Weights of a small transformer language model.
Size: 7 heads of 64, MLP 1792 GELU, vocabulary 8618, 34.3M parameters.
Architecture: LayerNorm before each block, rotary positions, biases, attention and MLP in parallel.
Training: a variant of Adam for these matrices, 448M tokens, 6839 steps.
Each number is 500 + 50 x the weight over its row's rms, rounded and kept within 0 to 999. Layers, rows and columns count from 0. Numbers have three digits each. The size before them is the row's rms in percent of the matrix's.

# v: layer 8 attention value, 448x448, rms 0.034, rows 36-71, columns 0-63
# o: layer 8 attention output (transposed), 448x448, rms 0.0358, rows 36-71, columns 0-63
# q: layer 8 attention query, 448x448, rms 0.0358, rows 64-127, columns 0-63
# k: layer 8 attention key, 448x448, rms 0.0356, rows 64-127, columns 0-63
v36 094:439489489550559501501456566506509523514473499410515491480531510465513499450446502530438531480504473529470620426536526504532478488484521558636479543474458545499438483556570514466536495523487420
o36 091:394513598615607492436478454504516570487426398494482448498475458518527498417549478487533568458498506473489570377563537517461471542377530465553452554454534456515472591582561508453583538515492450
v37 083:474476671496550533518472438344450498602512450459448443580446503527531424466528483585463509538495511589413499538507448461462514532445500437478542573501519444549557451501446421427533492481458484
o37 080:498532517485454549415540518482462597509530472516588460544460534500502502593486623527457549548456500523510496522494496485503515448427507456427533530511439499505591406512558515521537626551539527
v38 083:543504480523651458431525495501583542543509532477439551588427484594571554500530472540514502508584540470534496557520478492528500415463507554502629518414515414504544523550579543530458508533542525
o38 082:500545499452465515472453488432520407474515538490547459579517468518581538499508495486440560555509497522537409571420587475529539485464561477473616573455468521455542536534491505471400454391570518
v39 096:545511542444502472473465535515490529604493489500370475492455543426471492357510454466507588510586532552457491526489558501499433507385490557483505547523411484497424428527459639500492561554508581
o39 091:474542501485552491457465492515477495485487484658546478509508516505559481438474447469483540482556511439557448469412531394470531517404506499501549504514521461471544395525499541457564561486566520
v40 074:565479551521553533495573569538566511542516492525532560466381498511481492545461521510595546496489453536496532557524543449469512548516480575476506445485507559478543505419494607516452526569502418
o40 076:476387536517595465570550515552555537512489555467399561496476450415526497487417452540518448558528500528484509459543526386547503553499451488460468395544507539461464508491455578329510493521544445
v41 082:524494557465490405500566514509518410493538517428457485443522508524478429444445542452490558459452402600451528473568468477475528509475462368613450438507507463462559559581578512539520508549523604
o41 083:518542489439547458416463505515464392541594513479557531574474451617492430459474480457461604535538520472424523525545457591436501534476476440460558548571635481549619549589510485497517478515532501
v42 092:566463514496434552499581557354544515472494493475521513452558545519396407437474520401540484507525548478443496572581477510542474620522385435518512476494529465503474447443454504442446514519434525
o42 084:500400453590491559429557482477533505529575460594511605505489567568464419453506526475515424511523413511409481557450461422528487520500451525406510447553585468511492473391485532506556619554505595
v43 081:439550450529488537454540413600601509420536528462562531420498538523559503470473457511454468463461503476610457437570490683541458454448565540453454476405434506572567497551494503558519509491571564
o43 082:485555561511496505488505520470588500411465497494483535438518518548534529479699491419498501474481482489551502463501456555495477538491510564453493483494466516490550579520539461466428488511516476
v44 074:469484470502644517615500442502466570549503501542509436529423469600572405526520494502402480532558483513450445556552627566551524480485580624522494472544450534535451568562477467407432520623478479
o44 076:547463564489513510461514519543497583481543464372474472402422419508600471509556455507536500450550486484489431505530595494491526500544561536490429456546457581474446537431492523523498528559504426
v45 089:557502519457497581513418552502455499480534561498423466452511476487509472409468511423504475532471531442398506512488480531497480455469443513399507543394522586538541478366450509520540506549456508
o45 086:524495424497491549492498481510462578475542477591533531499511498576536407447489501443496515532415501488517519450482474630482566520388478483440471555504543523537514454455496483520487568564461541
v46 094:443468452496614417488488473480561473629465491456523382527464455439492439456524506478455528556472534557533565470518492449418491528567475536434514547461492509460535542522558506507507508449447480
o46 093:448472481429509439530487493478439443439498395449512439509435439381514574460653454461522566506533591462459553542464567400472482544547495459475548525513498553488599543530564442539514427489524524
v47 081:602478518592569493456522417517371439507522613544499559574528496564573566431476492602514559543551594557496512491483510556489501413530535448501436460498494516384506571557521520508521507558411494
o47 079:536478534487506465430453418493506369436483535540490517599480529507518560483502427527463537530535474474557484606512503561592539460435485469415463495424534481462510517519517589429479538432456443
v48 082:520479580453579519565481556604489540472580494614635526428481470484470452567598398537546522465517419517528501384487537440476473526449523512452526504536451438539396492445548472572527513548510457
o48 083:450496459481530554539416498501556509519503483557511481476493539420503520623474439529442447518578474515554439448561553507493511452506459516515406469471498474498413528523485548570498492506539500
v49 086:498476574516511482507526501494481420481570537500537521482538475484533507476569360664498511493408571436445440412531558466525467517468410556511531543501389487529433565445539466548528495452526480
o49 084:528518490537486529530489485531515464508430566606458509526506597428502535497558509473513506516436536458487511352426574503468477487401445508544418477474410495499478549425475487597514636485518505
v50 093:543478521395446468395487589547462562563413506552554530434457477479489563502463478443530446512505476498398483436518511494534527456491460534391558580586488532469500439544522540461523500540556536
o50 093:484604444528546469481452531566517511472383475537503534504456449559503520503403525450480409536503436439524539439487569440490479502647495496529539504573491466485442472478464493519438336447593507
v51 088:471567517494502535422591458483493432570554503589471436615497556512512555532505464493575587478533573478523500542521544496510484512504392555405548534537487583537477543440548521552470503511480510
o51 087:561442439533491515549610504557507513417470611590569522456550470427520566474480462562499511496503569479328487533474473497526491475475482512478487463510520529447556470468508507390544408462513425
v52 077:547440517531490532529533468548522563586609390374484514550512504569465482465555530498531540481484470549529408535481476569506512491464515516608460525546399472489458461502467528415419483516655519
o52 077:512434525521462535491518484485504569525540410488452536508492508494487510550545509475531397499596455536437476472515452445526535447486502539537501461524432506548416445447570467391474460536438524
v53 084:522509451461442489481466500467580438535537532513398523422470515516537629502548555464494498494470565489532463422457476573486556428578531515653512602424519531509516531512514522476573483520629491
o53 084:532510481628466543513482493492483482482470504482519540506562446470445543459504569497498501528482519487480543391429440510456513477550501512504492557447521521509431553447436472453512416520536561
v54 084:515469523404570467488439577456492639520477487418512582467487477517512480522403528405533453516652463447473430507552397400496545552423515518526573478482447493425531471506511520476525494483513468
o54 086:487476488462497482545491529472527640435464587513452493602467427508577464570486470530514497477520603500477560425449519391531475535423513544412568470535544391461459502404529471630499473535546544
v55 092:521491426483523546495501508544507558548504375433456576464393533580423529393524547424504469518606482501504484561543582499490505455441455429438493565547540584496435458543450526517474511604518520
o55 087:535489524632466535451595561545500497530434446413467534568498448536496568436532496501526427511578462551487454423453537455460478467473550503487414509441515551501420530425482534419515496531570464
v56 080:477456474446359486581494553534471503417473545442536460489413452567442392525551515596462422570487520482541552500439469516493561443416594462547491500458556405547537450486519475534523462565532489
o56 081:460580526473493488393516515452456533515565478399440488491575520461496443521489571462396525546508510540536536424518495505453569561418528467466632566515504495555481493567490493508518468451553503
v57 072:569447538487521553462438448488484489476598485474513504548523552544521488549541573455559465496535598557491522507523535509493509429543355511492498532497490486476451478503459494488432503515438482
o57 073:493457514526517532493494501433471500517616452353515476494524545506521527514495472471552498497495500507530457607511406416480563439506525529572491554371531533568461500433553477371548492408490522
v58 082:553511400469512473560545551554527564430556561427476524412537506504581612436538418500532459460504488405502460458497555598548486462536470520567526443446551561515451517512527410527552541567506453
o58 085:529567493559450524534543486507484495450465488409416576548492484522520530466460471562498442510526489550618460510558497693490535523600519506367481512467531535517453539401452496480498552492479499
v59 081:473430496491564502453524526570552517570567581495521494451443494530468505490502526504480509491527572546519422501480601506419395532575505528439429420478606434515434493482573394502526527538549451
o59 081:504420466539528514407533539521420471490494447396518546521501481481450501458555508524533534480599482544527504587523506552468477495475503438537445454421531443530387499456545412508478556543512504
v60 089:542468446401532463547472439460481526579467424457553557508558491498468458455474530459460498590550480454451513512523501502453462534442441521549464507516473462532408533394533486408417491471449435
o60 086:555554544561547412379466532466462481569561465528466559506479488527488531442551439529548511503517520468529487463483548505528424513411503543535382472536450523515416576507523499504566542526454433
v61 092:462519451457545445511494441372485484508491473545414527538538480455562529593538572468426559522458449481512498446536547513557506503555533510525463408537500514571437496415518496430398496583504383
o61 090:528363501483433445471555500468389511476513420519441511501511557515457474550508552499458561490523459469550485546512543411499569502536550501524455405434446523462451515430547530482508532547501556
v62 088:571356568559464601477511478525436486515516512463569534408551528612446513437552488427509522405566526446482534528513542484554528497517464465606492485490469559510480454460451504532324518578435524
o62 085:505450545574597533524453485442609574550553522531469499529494539628531503542560527496528513503486469499491524482518516364596476490461470544506458397530483452462496491497479540489535602536528485
v63 082:580505446485612555626463454437504560560588371537456522417509494500559503450432521393465497494532527519425532485456492458516487485449463520446624376508497500550438507512422553484522518645501496
o63 084:518457478485440484476475453521579461475527468516466502514517455469540494515444462456501472452513470529435446442505537377478488488527501466541544545457520430474500545456502541486506595457600489
q64 058:456573552568473506475450559459531494495477439513516554477597470589610479446431451511549418475548492574572501471387457511442490583473548482596427544473535527439572552465452400466505527558469525
k64 058:561515540531482468515444506495493543545570524490490457403482469480427402516519505590529490522492539593361502434582415562539566531436446472435419484577480445572518452585509540473381487521509477
q65 053:431481536563439506548415576518487487470532524428531499413543485518538532583435556553518624358471551369465540469420507499586478519530636492594561506503497542451561485444507477453449495438439554
k65 058:532554487469556459518495494372511547446442549538509459520523539388487580477534539444511531580507513586428481501611560445491583437547382502391519455464533545601438467545408414583441492585451474
q66 060:555517518569496580565525480517553437433498460422444492576448474537569390450419428560444477491507532338516487524423453536556448543547479475472467583540585477493584504436377455466543479559482516
k66 059:488523444497540469458421510469517527535544487537512511520525458483502623502524499449505497571553497509435422573526503450374434494402519414579539432450514531517521463577497602434564505552462547
q67 079:529610518542391544526496566467494458408541459566506512527525444496610542424483593452572461448508506534412506514364395555502499538434547482482515493461451508528550492461466472477575531528489557
k67 080:549694623440526507555399482547577442499543495519433485578560454448528508522421498578395494480467507446534508484424569435469475453494502481509506497513488559491493561501422445424497524584556595
q68 095:448487459526620476388425452543513568560411555555442495441486479454362522463578420414566471560525558487583499532571570469376512379509541425522483454509567564562411490536573612530609510507452525
k68 090:571479584468458486435467505355538543523431472479418484578487636485519651533485509389514454497492556514441462550534425590453470535465471457504429452588523544563517526508507460524518452509507529
q69 068:526445477434501476523485473458476581533490572486558526464406515372415518445506534492392524448450492520444574403599575575538499486411468455417458512511473505476434449459463514434542480474455439
k69 063:524532521484543554612536459496543556532572418492506476524514525534536463534515558546446489579442499532475521478465440516485565523558549497480521506497411477471503512537514516622496538412500528
q70 107:437506422482466464530539519497427492567607546447623546474502447514549365507483437591497518435534459533503542457487509522543472582453524508511535589421449451448537436508402456469507574616439523
k70 077:457448393550583445403486510571507470542447520485484530460514351494445475507434492535491537440531548471478531435422586425559521491566537523516528490535554482514464477506468504466431561535487490
q71 064:543474494499529540572549463569487446447493504474419513544487494471520508503452592587459607514544588543438481483468428497602516539553522572465519569472484477419534428528470532533434569460549548
k71 080:494459587517450532516488552395562481520537489534477508508546547575524613516511516442550439496482499542550454577538500560463427479410523458486424438603523543480436505508512493456512519578474536
q72 106:553434562488477548472482494503562517461386448470373462557453572444503591520527525449453455574518510548492484552518499501472547464519521533565448444589461545521454513455583526530560541412573509
k72 047:481506472491541497487535518541561524448510487445506449458507431415499466499435549597483516502518540504483488413458549415568575513518491490536492519506528469551500450569498513470476596425515523
q73 076:469557502443446476567488496403490536549547500514584529523559465487530442466446469457574441496514443541546502462489611514490432515409462526481573537426509501547522452458452471449508488559372479
k73 129:494527356547538492445417475547425570499511520522605564470426401426513423499496450546490444457515510461511553479463583379536537491559494525544577471371452478511483522440525497406561492519466501
q74 095:444506574512511454482560565454519643458608434450448478571530538520469519512526559450626474459509541521511445551530579527454390457405575387555505477492494509500538499589539546501506520427526516
k74 111:465502438559543513518557551534524507449508446508525531553473498528486443489464503510554410452492491535512528434618570403511423543468482496506489413466531467512546455583553588376572486411450515
q75 079:510467479595438511581391571511480511625494539465498558452524468601436450422443542456506485536491530453490430562516566536512478579455426562441507551531598453461476458450485460482473403486551448
k75 064:467472510467509498562503475498442479513503498512498552493526469552519533471548478456470562506498461453463463476565468564432499538426550468476432513500545478542474505439544392571445367494428532
q76 126:474479475559493475431473565616495448582569453497470482466494524465597523508545580478475536410406471518503546475456519493503509536467495470531494498565427641476532521506523506519593493609535581
k76 122:477527474513523446423553525605482458518595504528533502456507488399533433441543423542488551478510510506439431531524444510491445509551489558481520504596599519449477505585542509390491484423563515
q77 117:600471570495556520448574405487514515602531475540460491515451532473480512554546566495484513485471485437567548558566487514533463532443533495530509454462527530419551539557568403433472496588425452
k77 119:526521468595506552431409424498454455510500418478527495622436514587512500584613498500482587497581504491586568517532476500446566483469563439485604571523488496508446487473484495499449504548534477
q78 089:501478507541507507555498511489512525572508522485470490650531519507582519482483564458463459561515505516499436457499581376495488491446362590428530573465393450572501453522508595482449430473552544
k78 080:540551547424487555551515575485492469496524583520480473562516509461534502580487489475455486519508649533494446509428566366459475511503491493448427471445516533505458467521551464564480388347471539
q79 129:415445500581404469604463561487471510549493565555456562418519515505489494460410536565520505514507458431491544523513468439515424591516472485413501477481525444557638522507568537571518537422502492
k79 131:530540495505569473514476504515482497562555490479480487468625454505501524496513374451453525480553523515437366409500530480482552525495401495605539442584382473517554492475461526484512526383513437
q80 122:477544425586554565507535547488552466430501560527481438487524528422455493582437519480594559485426467425569552506429518511479466528442503536483575562462482484542498554349484475500551472485540496
k80 121:487485436484475483433571461504561507511593518460465412423608536454509524525449526477495487503439440491445479552520464325521523441463531509561510517432364422480413519455448502560490501450420547
q81 130:567491615499399471522465537425459501541516523473458476494590541432511540476499459504532539441477584539496498506538445496522462547487479450544505576519582535535497472422478496449513513494436473
k81 126:528468458475502502494520421538528518506445493539440504511469539453473573496531491454479486503458433458454447336547556443458505487460496541518452535510500460514506554525526425559467499537516498
q82 122:557436605441526516541517515543505451548511570561528524492542508450471386478380428478547514547482468498567533425500546564426479474481565497509515598451512526386484508471533455507472489476576563
k82 124:510412558512492465493432514461523482495499519557517587450525506394472483496483504525511575488496471531540570523659570535459531460558540526541477431451488524529457483606482512472546468553490511
q83 124:499466577587447507420506495494473543493583448530487462480485470524482453510521517393433443547518494460500519517482553498489551436541492561455482462457559392500497534469512414451618521464461563
k83 123:514443483520420520456493564504538580365588488496511513490543492480537419432562474495456465429624516559548490521456435384484516501478443501490515501403605437487502445428541390547600533535584540
q84 121:481543464447541493537453457551451557421446497463550436577575489589442456495411477445487515518487434474420511517574549493497440508509558490503519501462449499472449473517519514471505507486494575
k84 123:499507479424500478538505553519524658452502562476526543538508530580500408443482389477521465489504521527539509539551530589501517544578488469408569455551561474482515394539524489439436516488480504
q85 126:428459587467547563492517543547436559518496594586515591489434545491540442536441543455537486623337571515538519519547459514487484492531524447549495581503524535531503524453487472454442532534465409
k85 125:449421534508552488496489474420492464534513542581559463475400489515510424600412599545538480522385554502552532601550572427484467548489519534400476469453597490456516570444484557636459547575500523
q86 117:569540480571583535551520545472544470575537341530546474499541500517518515535465535470415466495424535549496561376481524505518493506504426567480446504502521572561475431528509558525552517393474511
k86 119:518485532514480478473585390525501400524488466513524527534536506543516519461520465479447483446456552507435593426476422429420505500517484478492496518547449473465533424584517440467557453447504552
q87 127:612423456542479492460517371580482433542437572510459508502558518530492478504554533501541475514559510548541427439522472434436542512503480546432471463544504490500415491443490488503542517538521642
k87 123:524448495509504513465513456455416491477541528535482527564620477557500512500655472475501633525470512549547577509490443476495548488417470349465548472486506521493571534396532521433462506570501596
q88 130:544571569491560485554486488526453474435498537429549393599430510460483476474421439467521480531495528656455598463447496513465412479549563473513456437502498499479527449479546446553554484539592523
k88 131:525427524473508563481490558529522491405465486388551470461536524457595511574327429491439451496481452476464546577539422470485491521586565484450579564432519553526483512565499537499485466488498437
q89 124:538529590478389498541522556466421576662493533516503447564515505570634478491517498439477545465408566503517447502572489513417537540514449533568483462468443559551529446523601482472388506522570558
k89 122:531550547458512502455520584501363446538589566560447470548416596488379473520350505486484455520503515522575452453479552529463523506526483559532427436452538521507576427491583473486492528493500567
q90 130:505446536414460429548543403584511398556464474579485522532443549479441510544510492503479486437521444527501521561482508518479485460558461572522524612534497517525591433558572587486541509522421499
k90 131:545602509439428564501477476536542483594489478571521457541500564476442492596429505435486437474496493525522481562478432455538523467433454514649390465539526529450485481435497546505515475364493477
q91 124:558533542517445551514467524488476434521510462477500497429403485523551441472484523512567406474597426471535501454570526489493482506490599382499461498602568472423525450573469485481485449438448480
k91 122:462428511542485556502561415528426524491330458512559498491473475478503396504449520562449492474518483517499515571575498478410549557577554426448518549584490488469512374506484473438468507469461577
q92 128:492457526505542479505472522515513549583489499449487496525428497553552483478544467402470426536537432502487451451516512519535448524504479544500516587506572496519586509453504572485478474459458453
k92 129:457493469486472463457547427465476365470596373538515454496457543450554564510552488505450550485562523484467493570466672444486535553543473494392550565399504495509545491480561526493505477440503534
q93 128:489544546446562530508525536507588486473478479477502415491531514540463481556462468538431451522507614431437456563395495534551525554562553550508533464480502479475501475488488505518456515426494571
k93 128:510511547581422535429588447558478477518522449513418557582551513553524432522528530493466546493514520492560419428588493522544472445596556455526535438517474499460484426478390543434561504577477553
q94 127:534602518510515642450460627589500465582562501469551510496389497482522441498520514473465494507494558538506505482495454613477489448449429459478468459553508637565519492409482494494549516447479433
k94 125:541505497455434496464538562456499529485520585471367502465472487493440460397469490525503551405534469515495516528550475464490517479465534545496534455412573465519459569500490538540487543402518542
q95 121:457544545446467496570544561497512448541482502407626426495491457530606480485484471426470449573477585425544406602514529516459601458487512510517473494511500527474558457485471506489474517482494511
k95 123:476498561440516458451420576542480416543466456438512468474422519528419400420511429450536528533605528472473492580539601518491434566556536510476493541513542550544525515571561516462521484514542492
q96 125:555504508439581492459495482501437523567463460543537507472591476490519466439426525512507469472511449582534548565435467437537500494515536533525520439548516592449462492503493369438495590491530584
k96 121:493476527519567568547569440535606517493426452568487436520503438503511505388399437425447422398488462486453546493518392428528520479507539556460499463678494511474575511523544487424451585446474478
q97 128:595511485426517573480507567528531374502471513552543473451495531563552528491489516461496503485584533515397543475552470496460498450510541412498483408553524540522501488524497453532488508588485531
k97 128:459500522482426431446490396597466488558412559658563432454503535514512493455458379501562510545493503581495434501507462587436443477514509510523351416384542484470528477536525468545567504491494543
q98 120:600352522585479533502479390584414552561471556437458501429489513480503541501541482433540474480452556425533451412595554558520489553573483570472522486571465562569479445596494484518518504530521515
k98 124:470546495592527502466496479477457580520467477478453476497433514485526585481521467473467478511478448492568391528525612614528564521432478487428545445489510493495470550568583426534514526452510522
q99 138:539524425515513428564480509539505508476502386548419522548550492580519524487505441491465504426482522513537574492514476598515445528442379528495537412522510549491507518458477510608499526524559577
k99 139:487544386507547498479465481487438351478471519540534516474480429562429406546348407445449403521553481520494535476542377675515526540541443504492528537440521460465479478484568462562508482446488510
q100 121:374534450539476554490492559632451528493482551517481471526526493495484400529565456567435456465463443519488417510611501544478536499485468478524522558577563501416468537499535511399474503509478571
k100 121:497439525517521511462583543522421589432448532577426519518423514460541493516484400490432410463508552506478393498528468583510491513503479511432350462533640569452439422493550579510444459573532493
q101 129:406601367513547538472488553562453522498481416515507516514500477527494480419517490535522538517507541415495492579509506496440570445413505478460512506511450513520519565494502493502539512468405490
k101 128:486490497493462494484468554536475458443487441589448536406514487530492513565457551450575447500499540482475494583572535436438500501427458463436626495494556485472403527532528571530500515523548498
q102 128:502446497536520496481518494561568445484490512480437481469542521504478489403511458507525488557411492474559538382470484592455449479428512630525572535482478528632518519489433517499531496482414463
k102 130:576480519414523478534411458485485498455547409500376526568531420537489510431474415488409414506424505499601502515496455537499525514379596479512626534524566571501461520462399516466486511519426526
q103 127:566583462463509403444521452416471458449522435478458508427452481492442438479518469534409588501509508481554504545495510464527479476460554557449546597536409513484521486459499525512488540541503515
k103 122:504584494480432551496475500478350542427402461551535507467455502529440415482531445505522651550527511500466480603519497491516490503477480482557587548510446491519586511545555438534554554492458466
q104 121:462479532538446592433511475576545488479540513514478458512490535460417561535514549452541532419441485566451509549557538525504477607450567455531511429472527469427436434508492529491519527465520470
k104 123:537463427537382601405520328396494435505596450573544365437529451508551620554454453426379526462351502511498428555426399561524492425440545428596503510441473480476618536481510619524578459517525522
q105 128:466477497528613539508458423598383390511437491547519513407522483467540544491466417572453549542539465563478392480517423552463552572541457468468520571412515531526505492507460483456523521501553503
k105 126:441476436445466491504473497476443502475373478478518570424480465379478585490492533498344523509418506539524533538560434450472578493363495477540507587433489503556480429520438402458499480474550490
q106 120:538402564485570510600478498324478516482463499559469470518645493487483573477533512483434474545489441582463435484501543479515536483526448456468439563500483487424476467415534475478512484562460547
k106 122:549521541438480549523419476473501462516473425611488519429547490378502587563512473486408460581478496506533491461352554492509446564565497552425414571476385524473518436447523499479449509551449525
q107 132:507458510492448440428460540522398504478491575435469442533499494446503575462534549440458501465553568520464583467490484555444452452453512505532496457567558510511455504483534526520498565571570438
k107 128:495587485521538427550489457472456604506583522531563486562476467488558469489466553475504468487542504523445605548446540471467575499534483493421513467600461494441472492581523453552538538560526460
q108 132:382479432442408385527472446575526469465469522515486510421537482491479455513543462443473475563525548469458488473515560428528493530467477608504514491481445369525540461495493457550383475503606528
k108 130:501518431497465506524492481522462459471440533535535485506464562500452554396451582529591415540566515500433396591554475437549537510526517510505622494549590520474460420524456450541459493510493509
q109 119:506526423472532487502429495515452519498475456550557400529502515498379524518459579508543453513570496429540442472517483538456532437516407473531558564515543448531513520522486502542524541445547559
k109 119:505455512436476559527512486524459492497538488452511442454466454351465360626478454504491409482530533542496469482550465504460510514469534448499561542459553442526551514463550440553542523425478561
q110 133:527500513516551451570476556540493475402546468501483494483522534475663511448424447419484561411429467502488505502492514519507521625487533522464535501514591472526587475467475536416462519544480560
k110 134:502424572435469510524483538425468391463434432560548502558468467588589621482541502530575548569558522506371356551516419468493507498547550486495429590523598501486505505475442454409469522494466563
q111 124:530470453459561579549447429474505540513470494503517476564496512496481518491453465452464481440530440465531482574521497516536503458525590384483534473425496572489458531551492445500501441510470493
k111 125:548540518466522510477462534480490554493569478508482545579530523545569531558560546497584408557493495522542530533457598663522517458585478447514581396485528449446485483496506420558547487506538524
q112 122:492484512541450492504554469553502436495445506526457535527427496491480547452511450515529496511592562489558495417479462569536540537527479474443463557527473475536500503478469554467468552491567418
k112 119:450479542541491478495562505472562554504418556471506534420429430597455536488430510537474487518496535498547468462474477514560388510494568481552499484476486494508413557565463504427503513408528454
q113 110:409510500377566560516520490484434537579492576481549464538454520486498429521449445531504536440479485536490440485422438458502524436451416433538508522542495495566502511481585489441433457467633527
k113 107:454503464500482547522474560456463470596412561394490460625482512508451533606430544528477529439497547509495544363491479404463567486431524529596479523549470544442445551522517514522410559498595494
q114 081:552444474493515508456432550448502517569528461465477514433411458526452472436468535493531497448479477519554476566485502498525539470447490439501586555523516492362543515507420528426537411593440535
k114 070:461536454428469468576438523518435475445503478522419519422448488443481445504574405482489569587511465480470610421561581548412448469510465450465484501517545522558457609490490469560433306466456554
q115 133:566520463499532357560429573489561428505530464482421518508516519494612500473513568594606548556471447474510458493593552447526479492589595457463530530519466567525530464443523531586480487579515568
k115 128:540445560411479441502456542533528458532454510570504484455449507404573468530450532584539508561482481474496456514540483571404431489497474529405542521485582445559543566545498461633546478508369512
q116 086:577485449506522484449488492448487530510522437485490536432485461523403502458485526520549490509424517581509449626498528509540551487502502527458555524485497477379537490535472531427564397555458511
k116 075:515522428406489482593457494510439486410481501539464560393498504462506497552555462488473559574469450481478581524518513465448408513492493495482481493510468514584471553507506469568435320475392518
q117 129:576447482493422454455436493465471507434516492446463528497498443470484563492547514468564490495455502621550472480591506567471592365590500402536545519532498546392508505503497544472469487438431553
k117 124:461492516475472492588461480551590448386473517468569521526455487470476429518481524547474403524497465484507585444455396498536589525519437540411516503465430529574584489529505627474479512515449529
q118 120:467513554475434518517448525452510545535451530464576535465473506556504472567481534441460462448487418557480505499465495472491531570397533534494455544512504486486458448486531471460525523512524462
k118 124:457425458459473508542520454497417491475546404525511471489486524546552486562477527395444486570428468447438606415404582493455587484485523475544503522473530505502574543522560477420432519501493551
q119 113:517380528411583497489491434524498521582464522522434455466422520524475534453533495475475521498455514589507481551471530531531457493509600543591495482512519543504447504450516481440608528552422585
k119 116:517446408505563433546589504500482548447615399537419544420509528501558575529491578407507461498472443491449470551493589515470538542555429512507403446592494499573413489432511466409463464411492470
q120 116:610485398517528582410449469547517512467508504466469387426490518483564544556601494479478490494457565494501535463497460442489462453542539482536490506509467495575495450415502419469389461499427461
k120 112:537585527491496474510492457420591591501504524497419556494463428486534466567502545525497540475499560549469469519450362336523478482524542569558527533524527423433556466521541500530551522431441558
q121 131:573484460561461657521529436536467502461492574488482458403526521498480446522491498478517582583496392479488557475495534484509591624562407521529465493490458539386522561512521592449573496462439495
k121 131:454522516381461496512521548515464489501477484441551478447527481504580460545495415507476473477570511505415495504486532383556514553399526485475485480514528514454522561532461546484579502578520566
q122 121:608534434528550547421609383580524506476488502493492501563429530518426452462545543543512465583506546433532512491514564485514471409478503472512493480546529426512393421489491523482416459591453494
k122 117:520500424448500577476461514535526464459489554557516404487482503496510499626521550547437544541447434461432471553520528398503450494451441509460506556423415473555499490504482547543496516534452525
q123 096:509567476533450396555442551508449588539478479458383496515461502478556506425506508505443418521613525392578528452510518528518476501448591496449572476518492423474451498381449559456405467518450394
k123 093:467517515455467535503426341545536537556440536546421454518481463544526595479498450451470492532503512476444508370509480479425496460533521478485608487486433491461421490439457507538521423557473530
q124 128:612515489454504498564538509458461529535481441552501507552443481502526444464469550477450518567542496437505449549558447520471628457459590595501500618554486558423510478521485489451579471471502570
k124 129:564521524548467573535534489538456636539450495435507516498517560605461432402561493514473428524543469473473486506534503544445482413474503503552484541544470514498447507548507512469531476501493487
q125 116:479555465496516481395480447453454553462496518474496453482491497468696512531506447511528399488495466539482463539476449482468502461517549513468537541445518532554496516598509513519454526536602534
k125 113:474567528589523509567547517474476577539454531451454431449538545425526433546563566491497436544453488556448472430503608491459494423613480513443493449608485501562524505589436482477389441448500501
q126 081:409451517467462448406502568516535545505598492421479522542432490514426478467452555476540500399556542474514499519523493491502391444469460389548582441547460470504545530567451542507418454551515541
k126 076:376564431501499492512474507500541393465556596446510459577476492546404401519424504531492547529519533471491535405607461520450456461518491405490500439438528501540473527529517493608479356502528581
q127 129:472370540411479556496544495538479489514493465464492471493508509523471612519408538475486458519486638548458535567462526467512531563536431481560455442433453431423573503492478477551478508584439545
k127 129:565513446554535511436506562519537343514451462415512474616447506571442494477539529476423386603517558532570466497482548474488519515559559528519434549442463459499467459522493540495480495453517573
v64 141:574519515515620576499484585443495470503533559479516605469506505516527472514469500410495512548473613443502498542639549466526463608483443510625496444488500393607474431520497495499565498471490495
o64 144:461445488484520488517596524515417477518543554612521475485463505559488477534535529487561454522526517446513508465456503514514509588478527524454530451431514524492595518475531544444589491433547548
v65 133:398644447408628433484488474473485472480490434498491496516497532418500479488429510589483483494450555593556481482470543495550507540473490411494507531500482440500475484505570568433542501470612496
o65 130:554499520503512432537564458544488514514505566544548546580459519541458472486456609514486504473560527472499483508507407467385516502454579565567521516435471460478443572517478530520563559428559552
v66 131:522460514613509528493456463552445483571497579521524509466614460545504534532482439495476499403486457492549533485521529493485489515499576382517475563524465539409516516514514528499442520475484488
o66 135:463487451547492477536499500454493406437520445523573460455354469474520564416500608496396533488489499478504615447544514545455447459501478522559497506484601433544531498450554490521498381474528454
v67 119:509521485480495506526479548393409568449470432577474456468515482471505531471499478482468625505455465557563548472538531550481459474445500592555456527476603523610435494452523402599474504518399562
o67 114:477526555480494556440487493554561491558521472492499492522531480503500495449515521417516443470502524428493492499461396406402459512528509531458491530557502552620499535462562481537445386465499536
v68 136:436440582382481625538521484496468460414439589471458518490500507475586446484499519471438501534537464476543543526552440608478512564415606513535580461517496404480510470460488450543418517474445474
o68 130:504423434513593429514515518598545518514495463489567554472580517412455503524490504501471529516490503441506494494499585532509457468529440503574519520547539581472473359503527550489526571514589504
v69 136:620486482481548534448504571514514502418513545529465427447517483458452452424458510613405503539443561375402530502503573461564507450557522435520421376503518504469474486532587501570534510526441450
o69 137:513502466513539486621454545506567511497561537495510481578418508504584535498430607523583493402466511514475490618532364562498299469482483522543417447467494546495565430441453436409520449471544511
v70 137:403505528560488494533520431572523546441431462479493472492436480548380551511498507437509492441504600404505612495486468490531527509471522573564548440526516468505556465510524476481511489457523527
o70 138:452461514554506538601444512430348448506437450466449486524592467455526501490456519485616510536479434458475545472503512527479448484469507458480508461540559454574450455456572427519516423529525461
v71 129:478485521616594605519529479496461471518516535616494506533432505454487502504556555466496437555446557524459468528520473561526478604529484366483467547491510422673532505492494570440495479582505474
o71 133:512517408537499463490610550484522439495541554493486512410480510463445569429383541441504491431529531520482430534505484502464487509535469513447540475495489496470524491508428588602491431460467451